From a checkpoint of a small transformer trained on Wikipedia.
Architecture: LayerNorm before each block, rotary positions, no biases in attention or MLP, tied embeddings.
Each number is 128 + 24 x the weight over its row's rms, rounded and kept within 0 to 255. Layers, rows and columns count from 0. Numbers have three digits each. The size before them is the row's rms in percent of the matrix's.

# up: layer 4 MLP up, 256x64, rms 0.168, rows 171-255, columns 0-63
# down: layer 4 MLP down (transposed), 256x64, rms 0.116, rows 171-255, columns 0-63
up171 096:122128147161133117130113096172136163126109075114106092120132138177128143106136123108131105117122107152106125144114170091139125136146117110124149171131136150078109152083159159178098119111102143
down171 117:123113108118089129155140135085146136076125152131127138141131111116166103159115106118110114106146167167177129129127128140064113085161135152121124125091128122168098111165108116145161118137155147
up172 104:126134107156157100117132103166182139157119139115110124135155110122098123094123169134132133153118094068126118158080143142102122141157122122138097152132153157126111149110109079174119134139103093
down172 093:133109102118129139175111154119145133162100103148109121122085122131114127096170128112137148144129113146172087116123106124147129129118137096151103125178120146170117120157122099187139126109065102
up173 105:119080100105176110162116131101161133125131117117144133131156163161148108133114141093106140106161124113097111170088117144118102132183153157109136096136109123136156127091136144125166104147086123
down173 079:140107132118137107142137130105105167092110143100127118164135103111143132140127115158130175099124091086084137094117135151157163148161135078170092123108094131123124151141159177123148122127122156
up174 109:144125141154117124098137104131151143134110126179137121159149136120128160069095146116118174098164072118131147114141135135118127124121143137107121154139170093134079079092097129132153127134166133
down174 095:176104112086171094104130142189139135126156105130159105138141137112115120150156146108147116147089142127086140105113136154120095126168119115170116123102087145119107123085113161135141153133136108
up175 096:132087125145089115124077101126107157138148141114148144141127163170126134128088151180181092090127104131064152142087124157153130150122132110145108134126140134096113106119138135148141135135117141
down175 100:171142067072117141131152157107123129161112113131147113115135138137117161108133088139090138105159122127170118114126144117182115110146147141109186128167154131110125122113104140088106123140113109
up176 091:128083105128086127119102149130126151117137116154094129122089133139146124154131147131139122171126095125082124141109131159149128133104082111179145155124110164133160152167138166125140106090091082
down176 093:152156100155156140128089155167092104124125121098160108122129095134114121103142132111115167138110187151144133153150142098124140140171094116141102053153118145121121123139143138098118140135141095
up177 106:144100166124172125147177113149137103146148125135115163150109154146077105136103145090089076110135096135095114151132137127106120155136096172075118134128160127118118120132126138168122113127150138
down177 086:146103133145121122121168139135088106091141153083122140139135150129154149096137110104146065112127110092110144149189125121127115141104107144115128165104119158172119148116099089138152117111154160
up178 113:131138135113133097111134150140132109164150103131136147118133098138100163109183135145141147146088104085120127126117195128138124169133118108112107130153121076104167121113142115136058116144127153
down178 106:152154124154138145183154117147072153112166142113112111138126170134124110089112111084139139133099121113086139134177127134111092162144136137145128136121120156144152118110089126105121115141137067
up179 104:081132118093136152144098110115138102126108164113132117123108136121160159079146100121114117132140157144151082149171153117156160166113112142128130117154113077137102124113134141112150092142180162
down179 102:114134174092117125130126126107067094104079105171138157131116160122152156122168149094130159134125132149137105082171104149122104104128133083152098126147110130143153116161126143129153138135128120
up180 090:104114129137093171141137138104101114157136132112102122134128145119137146134170142152136136117091083143114104152170162144087157116115173113170089137109104113178104126081166128107124113140147125
down180 097:154100107116173145133137118120113118106131153099128131131132143134093131131174076096094084121118164118123152097156167137139140156160102128084134133157177135096117147138109131089092151130143109
up181 098:188137140094148120114161163150132146137147110118116154120156141091138077131153111116135136157077128080159099104146115113123103158151116112148088161116129139137101150145102129130126109149081123
down181 123:123118143162111158084125155083093102114143138154102125168130139109155171087102123117166143098165088152127151112140136142096152118086092154123157107147102124115128098125123108135160150118137139
up182 102:137093139161168108148136127143137138108135111113119127130097113167138133115132081142121083131152150156147150167091128090101152137105108127162113144119125156109154078100117161120141078175135107
down182 086:092129111081124118160139089142104122102160128155128156147112128154156125152154146112127130112163128123098143130143140124183136102165148107145134075115109091122098164109107099104122146096167156
up183 092:157132158132121075084132124107136161125126150130133135140080133118172122124113111151172076153090123125160133120085133119146128164127055161091149148132129103136127139124140136108122152139124145
down183 107:140139144140115144151144096128141094112170071163108164118181130168097117140148101100109117132106155125124166109114154153131106121109133104089134139150121107109154072102118139167141148116113117
up184 104:157114152149097116116131092189115126109147133122141167116167149129096134111127177132165076124124143105075139113117147135098122146151134131131109130136132136176093142118097106152117076131114140
down184 101:090160131088135134097087150098167135139128151087110106068129111085161151157166110136152134162144125110140113149091103118161141137149146107133133145145134121090159102119160119147109122114127145
up185 089:105097092137129103123113133106130150115112137101136148161112170157094106107163125145117140096135143126126131156132151140086110172157086150152125185119091142099123113184103135156107151116113110
down185 124:126150162162132159114123078151113111149094112134096141104121125114120107150069100105123156092134120133111118093152144147130095089141147141157144149093174129166114127095156140168129121102140147
up186 114:147090105102077125111117149120128167130141163112114128088110141144122097134130121159115117148147083100113097155102166097154122148150150157133082136123140092141180173119155142115126149128134150
down186 088:135129146113153132157132108131091085113126128133134124129115122115152145154119116115102140108130130162161092129156119187127129147132102137154162135094089171118124055160109144113124077171117128
up187 101:132109129149122133129122120142151170148102129117140164117154137066088130170148110079110145149161094112181095188120070134119159130124119126134123115135119109132117105134120132142087118151131128
down187 110:129155108117122090107155119120123107086089091160138139130144078148156109124152142145115169161095136097164151111149120108127106120153112105105109167149136177128112144095139133146112180110118108
up188 094:140103114111113160134164067189139126161131152134121119169139138103091080117124085155098158118124090119125133129117128160126130109120122113169141128123157123121127085110115162159119145151148100
down188 123:122112136131145085110091178103142134130120097105186105125110109145141110100123147108160139171127155136156127135095110095128176128149093165099107167168125124112126144170127119148113113132114107
up189 123:133106136148207102117124172138112148106144125128139098117075113161160176154131112101158122121109108105138152146126148160119158153102110129119108101131142097083132104115144096133143116152109137
down189 110:144112154118123115124126154138142146128150112123161088125141165093147151142133129120131107117113099102170154143168145116134162127153093110148067116091094126129141145109107148157059104126148095
up190 093:155130115131117124152136119154137139097147069082120106132163175088142131130095105169141152101132135146128157156108115114130152156148110105143142104123094135152136087103115123135151063148155126
down190 098:088145111128090133150114132111107103130166152148157132117120137166100138162129118139133118073113115152144103157095103102116095111084139148150173168123151102139089161147140146151137145083124128
up191 101:151144121111171139136132134122142166145120068135137139077140138100115113139142142130099132081140135131140133125161138130138140163142107160142097047148151122150104106136139136062123117141119111
down191 113:143135135113112116085122153095121115137113172134099131195091107129135096127103166130118095121129163128168117118141140090095126118133117141098138157134093135142199144140091121148130135106108150
up192 104:102130173152116109111175131097158107137128124093137123136130120155114102114173094116107113117163145060136140130140116157123138173095105169162140131166133109130106113128134121104119086142163143
down192 127:116142084135144123131116098129148113135118152143110117126125117125126151170164139122138167131126128108099115053088119112147139127118093193126137153151159081140153160098145105139101126091130153
up193 109:124107137141156134131113116130145134090187144140136123097097125121152172133147127134099115105087143111147095151107140184124163110103161164119141111118130124079086125133153097150149108093150102
down193 112:129110161120123134084100129168129178113128080111151124152124143123135129103140171108086106202103114123145135155117124118140095125158101118104158119147127092101142117147150139163132147113098147
up194 112:107151137118153145111149130129139141156150107135089119103102133160112192129118168142110084125107107068141103158136150139097141123105094134094159131144140099159130117127119121117121156074164140
down194 108:132094120155078123116130115158130122133094124124125157162184137162097112121081126113116106137118115116070121182161130141125151120158156108135129174140099135135126138128154099147086124149098114
up195 104:121082114091119136131179118121134086120122135092139184118128151138167121093076151109084148135145107102122122169132107141146109146178124103123120117128122116182139160120128116145159144132134140
down195 091:136127150156120060120058147170108151134128126111158074150130163154119131121116118110115134114082120097097128118153134122133109125188115129140150154121132130171149096131137115138137111122141147
up196 095:090087150110117147136100111103159173173127134118108157170129133147073127124093135132086117131162128091118173117124149143102118143081123108113154148170108124120154131133153135102150131105125134
down196 091:127113156164143147133132133138130155134107120158110114140131141110153130121098127137108112111112114106140140078107118147089126101090128171183115129133137099162169119154143159080162127062155136
up197 109:085077144120099116137141108114105159133103127148137114178165124135108074126172126130098173110107130171152121107105113151109122132133170097104144146174141101121146120125148144127134143136087129
down197 108:146141106081161119138151122157153094162115138133102142136132097166177124098115138109080100152120128095146117092165134167119105130127126123100110150108129127151159160109129116075132121131105171
up198 115:133128136129099156118107116147096162123116145105117127151159134123166066118141143126101145119122087141135123096089133159104163155092132109122161135117102103172128127114134097141181169084147137
down198 115:155162150127099118133145097127145132122132111100146133150149126101143105142141101097155093138082121136104121113119101123125194136129198124116117094094142083134173138102142151141113108142160144
up199 108:186132150108106150095111091155151164100181113153123109145162166102144114156118105132120143113125098115167134117106142127107125145131111115109157143106170099100133162097091128107132141146116097
down199 121:119134117144117138160120145115110086135120119110111122161096123130088091145170165134190116133098168141140095169111047129145115122143135150161134125133106117135137113149125150130139088113144130
up200 087:183146103104115113124164127144102119127172126102137106150147139126127128134149085123141146125175145093104072162107145139148144112149138160137171126080142099097103096150135095125137132110105145
down200 096:093154111156163162100115176149153126113111133134147141098135098126116122126122131115128196155132131123139149125132117137158101103090109081106157154140082149148092162103123131110084131132152109
up201 111:172120151095151079125130085139109111127136092132130125140124126162118128140149100117131147160144133141141091124102150191109142145095106069131152096119136126122179114119133108099144170144104125
down201 104:140154140151077124116133154104144114142127113097105108083075145129147117114118106131123109097158183123157131097115134141150126113105091150162122130166147131135105137174167099110179142129112128
up202 092:140121145150098115131160093138128067106097112177088119128116120120127119182137161125151109160127137117144087155126158157117131104098138145120088107127169082141126139140148153100137165148126126
down202 112:145147140157130114075145128065133153174168118101119097109147080157121145106105121143134109103119142136105136154147148112159083137139136118122099111137091140134159145150138094160115098121164136
up203 088:147128119146122103075145164116119117114152138127114105107166169088166173105164126113136137149128090138130127151047099141145115132104122101140116167140122139116142133138145135092158158112128125
down203 106:114164128088165160165144140142124132143075112147106157088096108144141098147092144098112137113140137149151133126152144116110123138147075138085124108148129117146093129124079153152100156150156129
up204 107:105097166117118148156093168097153152110138104131113167158137145148127117126146144087159086135121110085108137134097175122122127173101084133118143155093122167122102147136149105120132144135113100
down204 064:139116136102144096165189155160117135117110148111098129127139114162075163080156145151143114120134116150092146122065144145127106110138138150107119122101109128116139124159123134115103118186130119
up205 100:149098106101131116116109152111134087170130180160108160132140140166134119117115095136086097095120134083141093174093117173125151108137142121101134173168116142140141111141156117121117135134121132
down205 114:147153132108120140161121127126108129114141162146141106094110134134070137157153108151124099122128115108124147118110088121137170097095127126144095093102127125108173138143129118206097154114163156
up206 104:135113128091155146161149135145134100150077117153172115124131155125101155096125109124121158158093135171124098096063169147146142138131105095092142104139127098152155114109129118134151135110129150
down206 077:104115127093117163170094125108142112194138094141123110103130100126119117123159102133158122130122145183152130177098127122132109099150151098092118134153102178150123156107120105124143135137112101
up207 108:152136098140142132136143149146126138134081105144132152101078103136113174124124096135112085113165081122161135154124162146118124137098134138105165166132112101126160124122093159148095082151116147
down207 065:135132132134166086147126115138133191091105102125118147147077133134129150099124088107190096131109100146154142144118111126159131120163153147122143121111144135113147121118128129156120106138066090
up208 110:115104143134162115124103126157154149178113117154088143085126150091097122164118145106137137155123116146135097109110126110136141174136073133096125114116153139112142145157108144160119062155123142
down208 089:114129064106106140096109136122127124100153154085164162142168124152132095096135171169130135117110173136086137130150114140089127145152141140164144122121115114153122144079148144104120138105133128
up209 104:113131089120183128085120151147169120148095102111134113093103117158137129112129121117149129120126111151131115098091169112132135168145096161088166102165149148108160138138151110159108101110117149
down209 123:126102120112143136136159122109148136151173167132123148174156133071124107143150126102120101166112140117125143143134109112159163122140117131128089125157115170129118137090067133087094102154104108
up210 111:135100116121138119119118116114176149133114105115162131162117111153090108140111135161111139113148143108145143111108132129133171096162141180174093143115138091127070122167114103112147076139148137
down210 106:124103117064141137130159131078146109154145140110133125180162082131119081131136126133155089083145128159116161123087113105130109093123153126140145176135124124120114112135124120146133110140167154
up211 112:135080121130158134105123127167131155139141118146081140127143147164184097158130095086086152153129116125112123107142152126124148151152150080142129135148099120111122123110077171132115107118123087
down211 103:115160169107142103145119113130157079120095153154157148151100105127122116095159151142119092151115129098066104170142102152142085091131108137145127130115133116129130139161139114176122106149133149
up212 089:119105150129162132125116096148121088148150123140133091159106131135112112101139186122133108138104133103140112121135165145137089051085110123144127099121157120168147113135121143127126130164137181
down212 111:160097076122137132148100147102154129110126116117140114100145143098110112117099105144145160123132128149152175129148108113118100125133149130091139166140154118138136112165224132137089121116128119
up213 098:122113144129131129140086103128098135128147135153125128117132160120158108110116153107159122161156137154159118140114089101162129134131134141143090099118118065187133139082086145163148084159137144
down213 091:115131110172094099168152121154120137164138154136104064101146136116113098137105115119141138087155097121092174126126143097126117129162155126156161158106135121089117145144139138103121128112155167
up214 099:146092140134107143089152110130135172177113159152175121144150110125100146132098160150092136095129108113129134151082102153082145177110110149113114137124142158091128139090108117133134131139142103
down214 089:156092146132130130109079118147124132181149114122166103147176118086125121152132175139151118106142136088094162109089171106111106136131115122141127127144131144137121155131103136143157103091081134
up215 097:097147109130131142139154152169085101110105132115137127127100141063127119142112143097134091154135118116170112155146135160142121168130131123120067123181105122165129152096156128123119123158153116
down215 066:114108138091102152162109128150128110121090148123139107117117107134107176137119138121092151059180130138158112119092113152121095131136126161134090155137156164146106148077122126133108142142146149
up216 093:121102095157123141085118148156142102133085121154155106133122146102132122134170128139105109132123108125098112127089170158120113101179174135130139121162112131132117110095130125117152202145128095
down216 108:127116073091111111084117141119110129176134142156100123129138122128194128155111145097117127108122175088118163137120131133131115103107135147130118174127110148126145167109084121126148142095157161
up217 098:110124082132098140096183128159153157140138111168105125142121141162164106148127149160127128119135046128095127130114112128134114110142115143143109167066144159137126130115126151129119116113099117
down217 111:084117103137116117114116161103126154084133149119120124124117142145137159170136142110110111090140168185169127118118129119096125152127139107126132117152077105143134103122143150111196150122084109
up218 119:092112113133173117142102098115143171125128148117112153112111119126153145102107112154125077105153094128145106168141103117142168153164145096137187161136112145120153124125121119116143069118108140
down218 112:145106121094134096134089155173131113098126122154205157148138129125139127134122066152113137113135109176158152102119122146130141142106135083126135125139140064107149117164115132123133128128121131
up219 005:097199148135138167164125172123141110161118077134162099118148119122111105137136127156154129135148142129151145158153148126142109179118118157156117091154128133172121123137157141126156155106134148
down219 000:116102122131113097084118095129123135117147171152114108127104148156103104145099121099088117075121099127103104117092115128117102094132062129104094133107111117130117153120116111091091123134157095
up220 109:147128152120167119142140139163139169131125125135130085122130183108135115105104131130136105108128125131157181117140103176079116196109093118097112107128116119137123113141149112107143138080155104
down220 096:127132150136128161134112112145125123116122153158107132096074100093152121102162095179137131094117147194187113114159109109116162134136122136128130142145115109123098091145103114162149115106116128
up221 100:142144133129118120122121143112106100116136109127153098171175181130094125104135138119125128083103101153137132167138128131140126132098086124124124102179094168151150126129128073179134087110140129
down221 097:090169079144127134160110126093106158125121156178127110130065146092133136119146120114113123104138078122166119116156141099102119098129159138130139127129173102147139138139120168103122144157135147
up222 104:104081080126119104125127128100158083146153120134150125138145167118104118137116139136126144191147141102130132137106138112135124161121138112095091112178117147097168127150114086138164100130149170
down222 103:110126152138119125120133079116114119118142129096125162179132101133092110115150124154135096114140127141105112145131102127136164108168075107181143103109126129143170144121159077174139153101106137
up223 077:102107121159098110094148153159156151133097134116120152086137173151111150099138132155128170137092110153154138137129146116113161128117114121159161138132164093118104079143151105101119129076115105
down223 112:133122115152154123142101120087146140122148144110129108113164053081132124132067127096143143160162167172153146129135116116144072091130109118161128111142106130138140126124146159131126144138130117
up224 094:089131121116111145093115119123131145080127093127126152115153129135118115098120164134161079128064120144127098110135171171165152132113131116105142115153141108116168167132120143182154111143134115
down224 121:109113102161115098145146142060151125136144156193110127091133138123131100139118150161143097123130121112140152151157090148150121134090138113105119127123130135106103125115122112125082154159189125
up225 103:124143080128164098106126137137129092155116104133193152158104183130131127137110132081129134137127133141142104150134086145110151166102121094107174105121121159107122134082126132137140097136104147
down225 080:149085147105152086116131128109108096154164136123115143145153158161101146175119126137131120137143103093088166114122145116128126104129148110124075104144097168122131157156106106120144174144088129
up226 088:116111158103138136154082145133135102181157110113112123143115126153109094102157105104100101113149112138150137146155137193117117088117122134095110131124145162102110130144196129133118111107101153
down226 109:139125107147130146106136110141132121093113117113127096135136123146139177123115143126152168143150126143118101083130116086157149106091086145134121102130110160079167076134177157150161166123121122
up227 106:096092159137097190100095147124125152140119113135166109126143120087101122124148146136123098116126086164150087142109145154131095081098126144122130143151121135117106152132139132156163162103167126
down227 079:139124126129149081150135067122139137080128159103162169126124147158141141108104109130122107125150079114147134130157110171126127186122140113117161133108098147083115113098105129150115134148164127
up228 106:123135085123152157126163144180069134093129094132126128113103163140130085133152151086111127139107118097123129120113151148154150117145150149166108154112124103123150114127172145160080101141124109
down228 108:147127159142106091116125118136143102123141152113148150117173149131142159149059122150107144114114099138108127097149164105100118165125110055136122083146133154150113137138125171123109111144144110
up229 104:184114111139100077149102100102146120143129101114142131155117096101113173153142133141112161102100111135165144146107149111125117174089112100140154109134105120149147196117131130132154133124139113
down229 079:141080174120132147118122131132097102087109118194122169117144154130137092108123115132126106111157168126125146105184109141159104118091130114139157096114150086143112131117130159156111119130149124
up230 097:117145128150112095111139126105137143066145085102126147172132151099162135130169119173096110157156160131141119164126135154136131131098133147145110112105116152120136107138146101127109111065086136
down230 103:136174164122126132106109139142139129131144102109137132118143142118109094140117125124133126145115082198114143132121096103129073109136110122100107136128150115120142140128196159137114130115088198
up231 101:171127140104157093142126113122105141114157108115126128144091157092111102114116117137140156095120115122132078146129098165115117181141100129157164099105152158090136168110134159133107092139143161
down231 107:115118114121164151098094106126110157092096092113141121112102147134140167098129186088153061152138157146140091138130127135140160146117107137140153113154123145135176138136111121107144131114162119
up232 107:143120091092119157118102086149085139111115127129136088093107165190119085142137116127117085152142144139120135127095144111158158167157126139169111114143142116121133126156133164094124158128109134
down232 085:128163176170104137130138117127102165120120135152101129111137116116162179110068108109092112103143146133136109134084113120128107118091136144105185123123126124151149076145096156136132120134155116
up233 101:105091123134151150081106150134128118101120123147112111133138150127116119098161150104146108091133164163101119146155118184102132126124127171178122130152102166163062126110155126117135112145125126
down233 108:120174105126143133160073122101130094136138118135068143143142136095145091165106116124130142120109146135113121125164083163088131132153146145173100149125113108147152150116125156155109158088120135
up234 099:140115126118081152129091116149099143139158129146143153143133129107178119143111069159101176154134132121131123129104172136169131120100091135137118088107122102101135148104162135141087120159118158
down234 122:104123160169150115109160135128159137143144152119126114117085114182107116137117134118127104109102140154111147098114068118111148098113124138120162164121138133168093150150088144129154122071150150
up235 115:118089110083156128138137123131137115166140132161123152156129123124119143090114094128112147145155036133112089123136108136136143124163160111125141135147129146120139144169124116154099129078085133
down235 085:126138149102123129154072163124150107144101074143150146106189130128118120107156099162113139143130136146183127153113117069164160131109166129115150111117120119114144126126115100138114099114137106
up236 097:101108140116119064117124121082134150128148119165129170151111159165136107163164139132131142160130085136129109112132125148153165101099136096120119110125110118075131161132123086134167156119120154
down236 107:136161155169111161146099088096146146143127155159114103124103103129129131147091148104128147126136148163134093134125131114098077143063121104107152124087140125122119115129163129112140158103164159
up237 107:184122122125125163128098092135125151145142141155123156176141109136112096121118140092144131133128062144118116121102109128087126149105071122135103137123138147154154120141131143161118089101168164
down237 074:143140132162091100150153163120122115101118125120106113130154148118150122147168143163181122116112129110150115145105129121122167069122170132101123117105100192125100142137112082114139146131090116
up238 100:146149099130150090120100121124157166127151139128135148150079128164113126102139168087131126105125100086110128173110132117094137169155092147135143117130074086154135123135131110130116170146156138
down238 108:091121132116097142161090125111144143093110132121124126094137129105109115130145088122106111105131137156111181171121118128168114109162198104127134170122148144136150124118097187142117137134150104
up239 093:121132158129113122160133115098134126143105102148128125103114091123091084116162138145188129139176149135160118130113141138140158149128088128095107133175125101089104160140111140145151099136089169
down239 097:101172157152153154162161124110104141119123118153156088109145107155143148111119117128100068124095144118088105091130096126136140094143154145119108162131159125153163160149122084137131140112143109
up240 096:105155160122125118139122124200134117115160110133178125174116138126111111149110120174143127105169101118099146142136161126102086107117131127138113110102103142133124092095154075129159146152115138
down240 112:071122112122121122134107153113150153122099161139135138144130122138127135133152139126126118168134117148121159171125061092092109165087120137136144151156103108088093170124123142117076130138160120
up241 105:157125178130145144130148134130120083158133088116133136177133132140143119185128120136150120134092144094102105124120127187111121133121085127103094086098150141149109134142180107145111126120099106
down241 118:158145150154116102135170138155148100100104111103085143140143182105110154112131130116136145171143094090061121092137079145135155161108115105140107117129114145118112143149150133117123136127117157
up242 005:109136130095109097135136106094116115099100109129135067105082119087114128100091112122113098104107115113141127096134116129112086140071115136129090100084137095126142092114121123103135089114135115
down242 001:106112094111111108086101093084114108113106122112109109114105111119092099111106096112113108104112115115102098104089115109101101093100092102106104110118112108098101117102107098115088123110099103
up243 097:136119122119148118132148139162123139150135119106096147170122126151143091123124092127156154103079130075149100130150093139130096133097169113116115133132090104125086137135126184147135166161106165
down243 114:134107127146095171192124128128117078161168127167122131123172126111142145125100133119125116129157152139138119108124179127089158102121103126136135103131121120178128079127082108118141129125117094
up244 099:080100103173123135130167139119123118137131105118115129094102154133138139152112126162144111080148134105124138150151137096107112153133157111145092158128154171151095151125159101099134073081119118
down244 094:149127128123141144107111094100116117127115153152128157104155124185107128154136173119105130151138100144110084143073097111166125125120135135157125108136098078109123119127146141096126114157137196
up245 103:146123109100090170111132142125161142155128088149138114098182108113139160119122121112159126155120116140168105119121150152105108148134135118106115095135122155118123162140159052145126090154093120
down245 110:127135119101180089141132128149123153146099146128144100144171126116132102093148105123117138140146167090109124104150101137143130131111111148114133183190103128106120151114103095080175130143130115
up246 085:145095126151093152149156146129146113135129130143138086083121060104136141118149150141153116110140134144143152155086177123168112162112128120111076113122129083115131147129119156168130100129111144
down246 095:134144143100157150155154097107122124168109110114135147144137122150113086157157097084114098131073112095108117125148113151096148114175125151121104116138124182129146134154151130123138185105146120
up247 103:115118122134135116157119101159151135131161053140080124143164136129059148139146166143115170150117114092155145155085102129146119112143123127149128127171139133102123104101098136127109118131129117
down247 121:111139116059125073111157116112123170076133135145137102133100134135108096118144167120146145125165133126136131145140140167145101123164098148092097126139155119153132157140121151130087097114149150
up248 106:133127134148166117113183122115133133106088087155135138166125151157124142101124113079135101155093119154082130122110165149106149151145118126133156136074135097138186096121135151126131124136104124
down248 109:092088119126110166130101142137178104133123129134102115144104087124113162116168092147116149105145144187154139148125123173111120114148140106097146131098138095106150129084133104128143174115133144
up249 110:104131102161121134113136089169128078121130132106118105142117128128179130104095142124135107145177137130142151191163115157117110123112134125133158131119091159152116072116113110144134075123141144
down249 107:163133170110122129132181128065122165105125125190126119123124149140119125159098127159122102132146064138147152116103110116129163140095136118121149131123119069125122143103110155149125132106144125
up250 091:134126128140137152133145151136142140137140086168112144156140101090135130129097133132137105068113071156106162145160121145134172147121116147113127135128151107114083099113152112108096070128122170
down250 111:113114142113164107125125144105157131086164119106074113179142136115147137109100106132123138113165159121119138082097120105124116078163160135112126150141099164146159144117095123117145157171123115
up251 097:103146119109123150104161139152132131133139119129146056116101120130151178122169112147111126113106136136121106144119158107175083145116155152114139153101180161107133110097134129158114100139085135
down251 100:103117120103150133146137145114158169133123146118118164150112130134102170148111176118077114125144114098131125147161123163123101129102110155124131125143150107149035104152107143115141152105143125
up252 116:177135135123195130114091120088111115136137159158119135145114102137134109106157130120151145107128088088159152147113122104126131166121119156129076139130140128094156150134108081118143088149104148
down252 112:100152099088181119123122118108139087135154151103102127084161134133127140095142156117124137101106158167157121158128135070153137098171120125167122154121114111163127111145106126115141093139111145
up253 082:137114144124084146144088127134095139102148151123161147129124120161148088121161163135149142116104127142107112160080078119151118168180124127103129176106106132103093133120159090132148117114143131
down253 090:158136152070139161120144172150133144101130133142100175124131110096142146125123105120186104108167149140125135101136136129135116067115187079130139124149123128095111100127119130123130124127117095
up254 094:141097102146140118112095084144117134137166132115152094179127151153128106101088138084146129121160142168141124153117139122143076156111174113130145114118102122176124128099099145121130151085127128
down254 106:169101110146139144149138145126137141136118141126130120101092124098170133112145108164139096159113107127119137112174123087122112142159106132087104172093186120106126150175099128111094123104149153
up255 106:087094159140106132134142109118095144165143141110170135149111144138114140160130106144103146122139132130121133144099186110089124134107128117130102131116086118181123114160144149071146166077127140
down255 086:150085122091100092138125159127148093101155134134116110135137106131149180136131093111116175129128145132093132121121094141122165177151100138101136123131178092169144093101112147139137129141115157